Part of a small language model's weights.
Size: 18 layers, 3 heads of 64, vocabulary 7829, 24M parameters.
Architecture: untied embeddings, some layers without attention, value embeddings, a smear gate.
Each number is 128 + 32 x the weight over its row's rms, rounded and kept within 0 to 255. Layers, rows and columns count from 0. Numbers have three digits each. The size before them is the row's rms in percent of the matrix's.

# layer 4 attention value, 192x192, rms 0.0973, rows 182-191, columns 0-191
124:107116086147080106100081141105134131125104168140053148115073119097117129107122075108156158173164115143104084125170196116155126125094100135132104175151149116101176099172077160086153106120122125078135182112167091111155116146132105110133155122154137089123167148126078131151142089126085135121125094120107145092203152164134090118154132091101103131131155096146130139183145097101114132151136094139160106097151128085085141120128121082058147155165192139121190193167086092070151126075101132045209144114086193138190084159139152200105092118150068179088118153087161141112121114152163109124
128:112122085138148109064071155117171080106151078137137166177075126079146104100120155112115142121138163057151204153137168126134172119095118115131088113123126072120072193153123104106138145126137166132100122107157110156121133082074061072138086108101102115109199088029115080151103145145161144119133143128073119110124160146139090130119062096117110073132158160131134065170148163108124194141119074117119159138161147104106079099117143124123119120114131151079122142145199046160084089184084129096104122110132122127139198131134121114147150100159141141086146134137069164143159152179095152120
121:000146151164134124152193125119095140093116139131071132148118130131162137135120086170127135113072091064108125108081111155151160079090098136141127100156135155140104135126201186177146101135132148127127106137170157124165161133113130110124166117145145139113144129088138124173171129086166170103098142131094162160170129130164182156140110044117109119154144134170086073161106173156072169158116067086045119131143149156138116108089127107075115115125099151129175092145054117136120086109110077136119150156106114152144229087156147169137159164137139084119140138128159200133155134084162154144
102:122111066141109128094089186101166109116123091080093111171157104131119124134115078110122150172148132101069114176089097135081163208124137145144119137175118127116109135100127196122123157114169097090121156171195132110137193143073161135138131119122111088111104150136154156203109154129113180103107118188127127097175171158130078140129051098152141066087077155164101109174169167118081150128137080166121119122145117140135112147085151123094154144178112108085083219158155085059088081152147116102157158127106159137152176140121100077137101100155102160135100098157096144144112095088115059118
102:116129088114078136076125159129145096100098151120082203101119105083109164131111111134157107165133121113106087169091127094154108131098103126120175136096136136131143075127164109171067119138132114168139179161210134135171123140211131068121148141143127149150125145180122171121161136151109118112048063087161154094109143142163139127094156120123104142073168133150137139123160082213115091106109161138141183124159128158153143131147145114120170175128152059135152171132084142060111125112112100134237121091143214102176103106077122131146155135127111161060099116153129066090119112081111144113
092:148088049160158093058085188100140119136129111152087152109130183116148150080114068109089125131138082123080116171138127156098166089163131134137102127180130143103102117110084147193175142077138139178120138113115110088080125155082078148130117144110124082123093159081158128189066192141098122150147087139173138162133136136193130096152095126090144133175106164112131124144114147083089099102161103104170112130132108092146075153095082145093170137084101199111156172094126091070109105105151142153151165094116156118172153168189109149161046147144092136135149131155070145154164066121136103130
090:124128123120135140173152160143169098113094090064113106111089152179139161132148123162125127140147107145155144106105087157163119154070152077100116081118107096110076110027114153146148113139143080140093107180136104114158099180132133151138122085166101153134061096169146132154114184183122114167121122097217140080118106086109114169137108076148194138175092084130108162182137082178124194115138147140124122131143099110094108119086129132135092114177097116175091143211178087138084097120136080151151110136098119129107123101108106089109101117082192146174120065127111156170138078081069097129
112:086099163171122101169125078141118147157140135115194165203118076103147096071152158096130128078116136164091099153116124152077132212129144098115064117136122117140166128163171175153189148108134167168131102153116095144092179158059120108137062142071151163110110121083131119134124126098127155086159186160116147154135123166115119144085066143116157096140075093071143129137135189046125117067147108130123106154117156148097143140083183134118134088133143146118129149135197096151141139149169200137032112156100124151111112189164098143115096129168120155152134145165102158179113130126156155139
103:115097063122123139113051128131138142154130107123112171157105121093150106148065128200199116072154170083139159139125182110140136132036113115118173156125154120122101063073094146085078130124094134086098120152163083152060121118144099113142060105151138126119120070104142109122101186155125185135138120168080102119137103125205105084125114148152144119130127104141173132154153133172192115098084068113143143128147126122106100077127139146078114096115038155095089108128129115101140121159128136157128172116093137114167120090065156080159125130096210074164125146069136133082091110153129133112
118:106148105182154112101085150118113149157146132137107197180208161137160137146094079143120131121148094076083156134100102171073156094130126154150162112115139152097076135098110211168152142107144180122127109131129100142121209155098113146130100114118111093110111192096127142190090118092150138085148135147109099176156124151217220096112108138089145111140124177166164117152124184125085110075137055133120160129139147125160108151115142162084146127080049166073121097103071131060085132144103137165144149102105133154109127109176140120152104157133091138158129141128099187159097134105193133146
# layer 4 attention output (transposed), 192x192, rms 0.103, rows 182-191, columns 0-191
109:088122169122134119166151167142114147127156090123140213124102143149173158143056116152139123121099120162158143099118111119132140167088119106092079138119103104158090118133100154142163155078141108112136119119096069101142112168140157120150166144135115086115053161139123072128064177125085117176106103103085071079145163096116160106076089111145148045103135135092140120125125133169140125207081126168079098077219144187103089102136193062084146075158137124109170126129095139154160129075149101111116159155137099148136135091192191112141132115058131151123144113137165162089126139069103117118
103:120135109116139140098132156154090071104089134068115126156144199106123101145153142169108132155151098063089168085063134167199098086153147110089142181144124123126122137129117095127153153156149185105192129095141070115114096146122139157192117133082052053101125160119110111142156093160164152120115155103097095170172136113208146141149115156089125027141147154139142137137123171183126128136125112180178198123163153091068157158141096084113127156129111127110154080123081139119094142136205115090161105130157119106149085094132149139154150086106086113130113131083077179115074144107140143148
092:108090115157145118127147115092141126133130103105133141089140134070147082124110067185148115148118078071106122099155125096166152093143119113098116143176138132148114102128134090116161110153137119115155120127115129159078140110102171188138161100164138088144116127101123103123049119042140129195066124152069208114106168106126185161138167174091148149164151153091103129107079178146142145033140119134127133132132167140134113129138134085179130135071093153157112143081062117168105083149126135092078158104139180142141145106112116157145147093131122127112180103065149105080098055130212206168
086:120123097096119120092151143104102105086093118059154081143204176058086091166143103129122155130139133165159069071086143144201151182118076077052116098095138077142153107127144141127130133104153114099137129168127133157112129177121131139134134148130103163106131165129114092114047114149163135144087143159194202074108167095131117144129148116113133089125112155109073120098115160133170111160144115133117145098156101170097165135105134111175109113107072108157166075157152178067154168122209096181160105170174141126116093133163172100136127091140117158140127079123102138126117078119201120189
099:149127075107128116150151157137137111144066118143174173132094158092130138151129140081156126107135098135169095143113094110120113130071177070127096170115072136169137174081122136176087123093122102171094114157169138118104179117152124117150108109124105170110119105055178128116086144065143082134112098105147166045170155155112146132137077208054132166089137160115067133148127135090163121190075132128160135119130130158066110098136128134144116052166166161131056176144115142083066155065127093130096124146153134148115132127146099106041083118141137151095164136127122084139137069168146112093
082:144139136126152117153118118138072107121185113079139181135164123074097179090163128146060137106112122152082055131064118143149115132157172166105164115112168140161111167161143103125127143151176144200128126112135121039129136191101128156162092141113137077172134079139114149175100146191174090113070129111177149089126151108190166132103110111124113113163151105108109088099166092204126116108140119149090119066108155187153101136134134161142179165128122137052092064122145153079164168111112135153131169173132120080149131126184135133160154117079125134132137120175128118118182089064101119184
096:091082117102148128127125157128145130149119108053157096172185121098087144143140146115132147156145093118133124141165164140121181145096126042120086132138120101087161196096115117101113102113172144154122126129069126155133071113056133177042113140139117110194121106133105126112127141066162113102107173196194150143118122140123112129115127108129113119116168112208131140110180104117118155082133164121110183152136142142101128078160154129145162130178127162088144094179142131090145114117147154156073158138101219107081102064142105110077134161183115157151112064092159110189084130157087073083
106:113122139110108154104148116110114139073164164103171127105153188089123118164127176146147090154152093129096138121117105152119196111119087138095092097081145106093077140109163124157087111085104097145174126148104102086139116122136097070188074148128135125124176120116087144150096093209097178093141090105117126200097142162130082134124164103135154055104155045100208146105162155134171166068148125144114164160104110145105114041081135135166131147114099123079145138098132138109120128167109142153141143138125096150126172147117145073166148116147069119173118155130109081147128100090134195234
108:121065073130136168085128149149151077139079194076092143126154136082162170115155101127168138113127152144164124143144144141179109100134146127094173164110152185112139086087127144095123114112113139099082113183101110192085078153206127146129070125098117140140091104108080122159157162161121125120111117104089117226174145155125111131094105180148160155112091125183101165103194104148162092066066073103187162138134144118091161121118152109122127150062167151098159117159129126090131126124113110079086173138149133122139109109108156157093138127090153132118144155181078112146128031165129110073
095:131110093114156105111097112106129118146179150101109149093191187069118106130124104110109156124171072142128096083121117120162133110138131141087150142092113168080060164086121119086126096123139096134122071098149105133138147171144108163138127182127130127128081188119112126160103107161174164102091090131107190111135164143152149149107137157152200146158118112104163108139121125128198045038127099156194127117119183189146138169137117122115096155113133130161127108068106185081137124166076166127142143120117130147131142197154169120104157092086106152132160098120098152144152124073182111253
# layer 4 MLP up, 768x192, rms 0.123, rows 0-6, columns 0-191
089:152097119106153124140179142134123148148082127205084132116167110117080149126135153152153077125111197130114159129173112166122193084116103110126159070110056161196128172171161122132118093194126143154085163058150092102136141119150068156118105111126130125160094122174161126100162153120110092126153133101153114183123096113144135042138087188054176122127154094117122160142095059163117158181138114121085153136164119127155133100112134105111110133107151128127087146188126188146165151115038155150101159137141153137086120088137159135146057139133110106128104139114179132135166097057178174139
103:149135127085176129096154141117136140181063142113108153147142109205181124145187121168164037064124155152151051157179103158074115155199131123134128113101167125122135115148114134126112090158147120090150101161115101124141137127137088128173138126138163140142126081175163086095153103137124160157071192089112115144122134085171072120131133179154124107160051093102090096104171098106149132136091138171109098106152072100132113087138099153112157152113127101152166123072161176147172101100167103084149118167130152149140134121176125063079080143142090162160147192052126128113173137123116180139
105:172162131094156117180084170125121139125085084150059141129171116117117133129084076123183151187117149098159127129153118129099118100129121121128124110103066123110151149152131126144122142104144065048168149089090108151081083150179100184151129087177169091152106127189107084129150167145072107146195117187192134081127112100136074099163042143094165101092143165098108103104127156116182128179119139147110172107169126121136084120160091099112088163129139132175141093145177124078181120117126138077051112176080098140097145116111128112149145079178166088131146076100148151132117139103117135152
118:176115104120149115101178118110090174192103148127145107142140047116072176149098137143085106141100164165130094136118119166099188142155123166128076127183099102169139139172123141140143111124180140111140158147124137119054160115131076106136096073138138153170115095114098185126109120118120086152091155115119139076141137072145184071040117143057163083058096163090152053134059119085176149136104143090105091077161111178128138126082137087170141107073148111129146100154114117099123137174151102155112191148154091154099113098173128097128135111167155093159104153154151096133100141089151153140
103:167108164137117117116110143100133106177156151124131116166167133192128164136125152154155053143136142166163155149125122199165057079145125133155125136119108108132108175140132105168206081124134140113160093142126150148107171094139110084132196054133153111121151161171105175106192094178105146133125148160119120136059098129136111132081115124142077100114088157182097174120108102123104134103119157054149165079122155107120126073140111174144082122158129143171075086079104118138128091146093159111130082147193107181143086122119082096111081147192135183126146135104077098168171099203126097165
095:130127126150154137063101098117120171151118123138072151117060122147087126097113159102109152081194104067150185094147122118078102108142120178153104141136107150116067089118099118149163073124151132093128170137165086155169175113145138131136058111148144096158096177129123109104128129138116123104115092147057140107136157128141147102145169109141121119137130181140116187178170136100100167101147147163129222137123105157155153182055156127151128132154085139125130173071146156156095097160092143147149052133086210129132133108083170067119155095141106102141119079083075088151083173182155187137
105:068148091104113114121119088110139158141135094096226133166137123126085131119139177106145088129114216125098142128107133178102179113152127145104107084089137056096075133081172171139076138185099148104108108196160115147123146160120126108169052085115162179144085067105166140176149148175153132153117119171051111142159135151115119109138113084170120101105159138132104104145140121221144111201140159134090164147167067099127105165093147106067147173137098116120100145149148140146099156165150082127152113163128135110143155122093115086162149139125134110156144152115124081055175172098110123127
# layer 4 MLP down (transposed), 768x192, rms 0.117, rows 0-6, columns 0-191
094:095156171138079125183121085149126161177097185106083166145116132154154167084121094064161186105099158182133071076052108154211060186077170095139130143101167134080140170091114087134134116106106163135136090134120140157122172145117090090161170121126143183102109111131094147150141125197181135084149097156167117137110108146118087174120122103188163144150157160177127138087177166128128087171162165107111117180051117104118101142103139129121096120107074134170124090161123160164120071106117152107144149149103141107105109084115095151109172110157118101092147128104155164180108109135130153093
108:127131136110191113093106080149108204124113186057076086098170148127165116148155118161099097112134135158166155165123132113102129175131130163188079161199125098113156112146127187123157132172133192155161110126072085147088149117083115136096156154086122112093071128101128114087153148115124139174139122087113129123126132152145141154145139135097148108150129133163150064126128180135092113150101073115176156127138092095065088154061124115098104101152098157124127201112150184111063116120125098135156168104120151083149169140173149117100124152075067085211118149141150149118100129134120146023
104:108145157132085152109121166115087144156128180081095168099148211159132121150099136060132133150120182074157177199084104161124119139111123137153174087086163130053100153131142134143126081149084116137111123133131131100136162140103178098189098112134123115126069108105131135139132162127127136092170083105124117091158138166102106193177174124153095118125146127085050076143115135100129146183089087184105157131075124163139186123139089123071143080085122192141066156124141141163151110184171101110076156079137117126123172066137091089112102143093128114143107126091137154144058122175123086158
110:159085160152113199146142149100141130191117084191128107119123203133126183112101169167079137078112150186128138160117113124118148132160192149180124136158111160083105103123132168166154123147212107149125109095159125135127087144134178142107124163096116147141149085086082106176113135104136135161127142120173115137147088116210132158109098161075110109168060118085142093070080133100125110114132133107124111126166184140109145112112128143192151152136115188090146129147063115092129115124152152145180132138101081147180076139160140076188085180090134115156084067074118175151099156145110116186
105:127147140115085096157166101183200181139158117110191132140113164107082124094103105136150077143121123126170173108137164198133145151133160079149119086123142107143108133157180172134098123121177115132172169151134133124089157110108130096169107060090140146114172116174151113064123149185081118154091139121086138149094134210018120070106117088137155140087123098148147189153122119079161123123134129120149125142115067171107083159161095121150153118156167108140081113109176118183082100116136103184135129146120127127099127088122106086136128132164156127123170069087074131114098039133124185108
093:149136147102096154141156124144072133091121136156143098123184131131077132092103096155117096167119120085126165132115138110132181140190151147166129173086090106170143103086179125175132120147140121089151087107090132129143093132103165082114078100116129120134077138104075147126157110157102145132158114165184157118181112141114162106096055105112133143143122143116149112190119126122115142109077148170137072055095142241181132113102190178141129088112153097124137088124153139040164094089157152141122131122077149073171115195111076151122139165085131128120163156141218135116141149165105130055
101:107180086132107186123122142113117063104169070141200134127179060131129085108153127137134168153124103076159136141097118148155155149150189113154131099160138083142095173123175108096125162158153144109128131144103135129130114185083132107130120142106113144092094139129126138137146167160191120198113135096107099131182123169136143170197153086151114138068115141116130161132081125222067161119182105174136133140119134139193045163095134082174121120112097067131091132136155123118129118133093141174167080128127125098123184108103146094087167109079099175085118081110080126162159172098090084080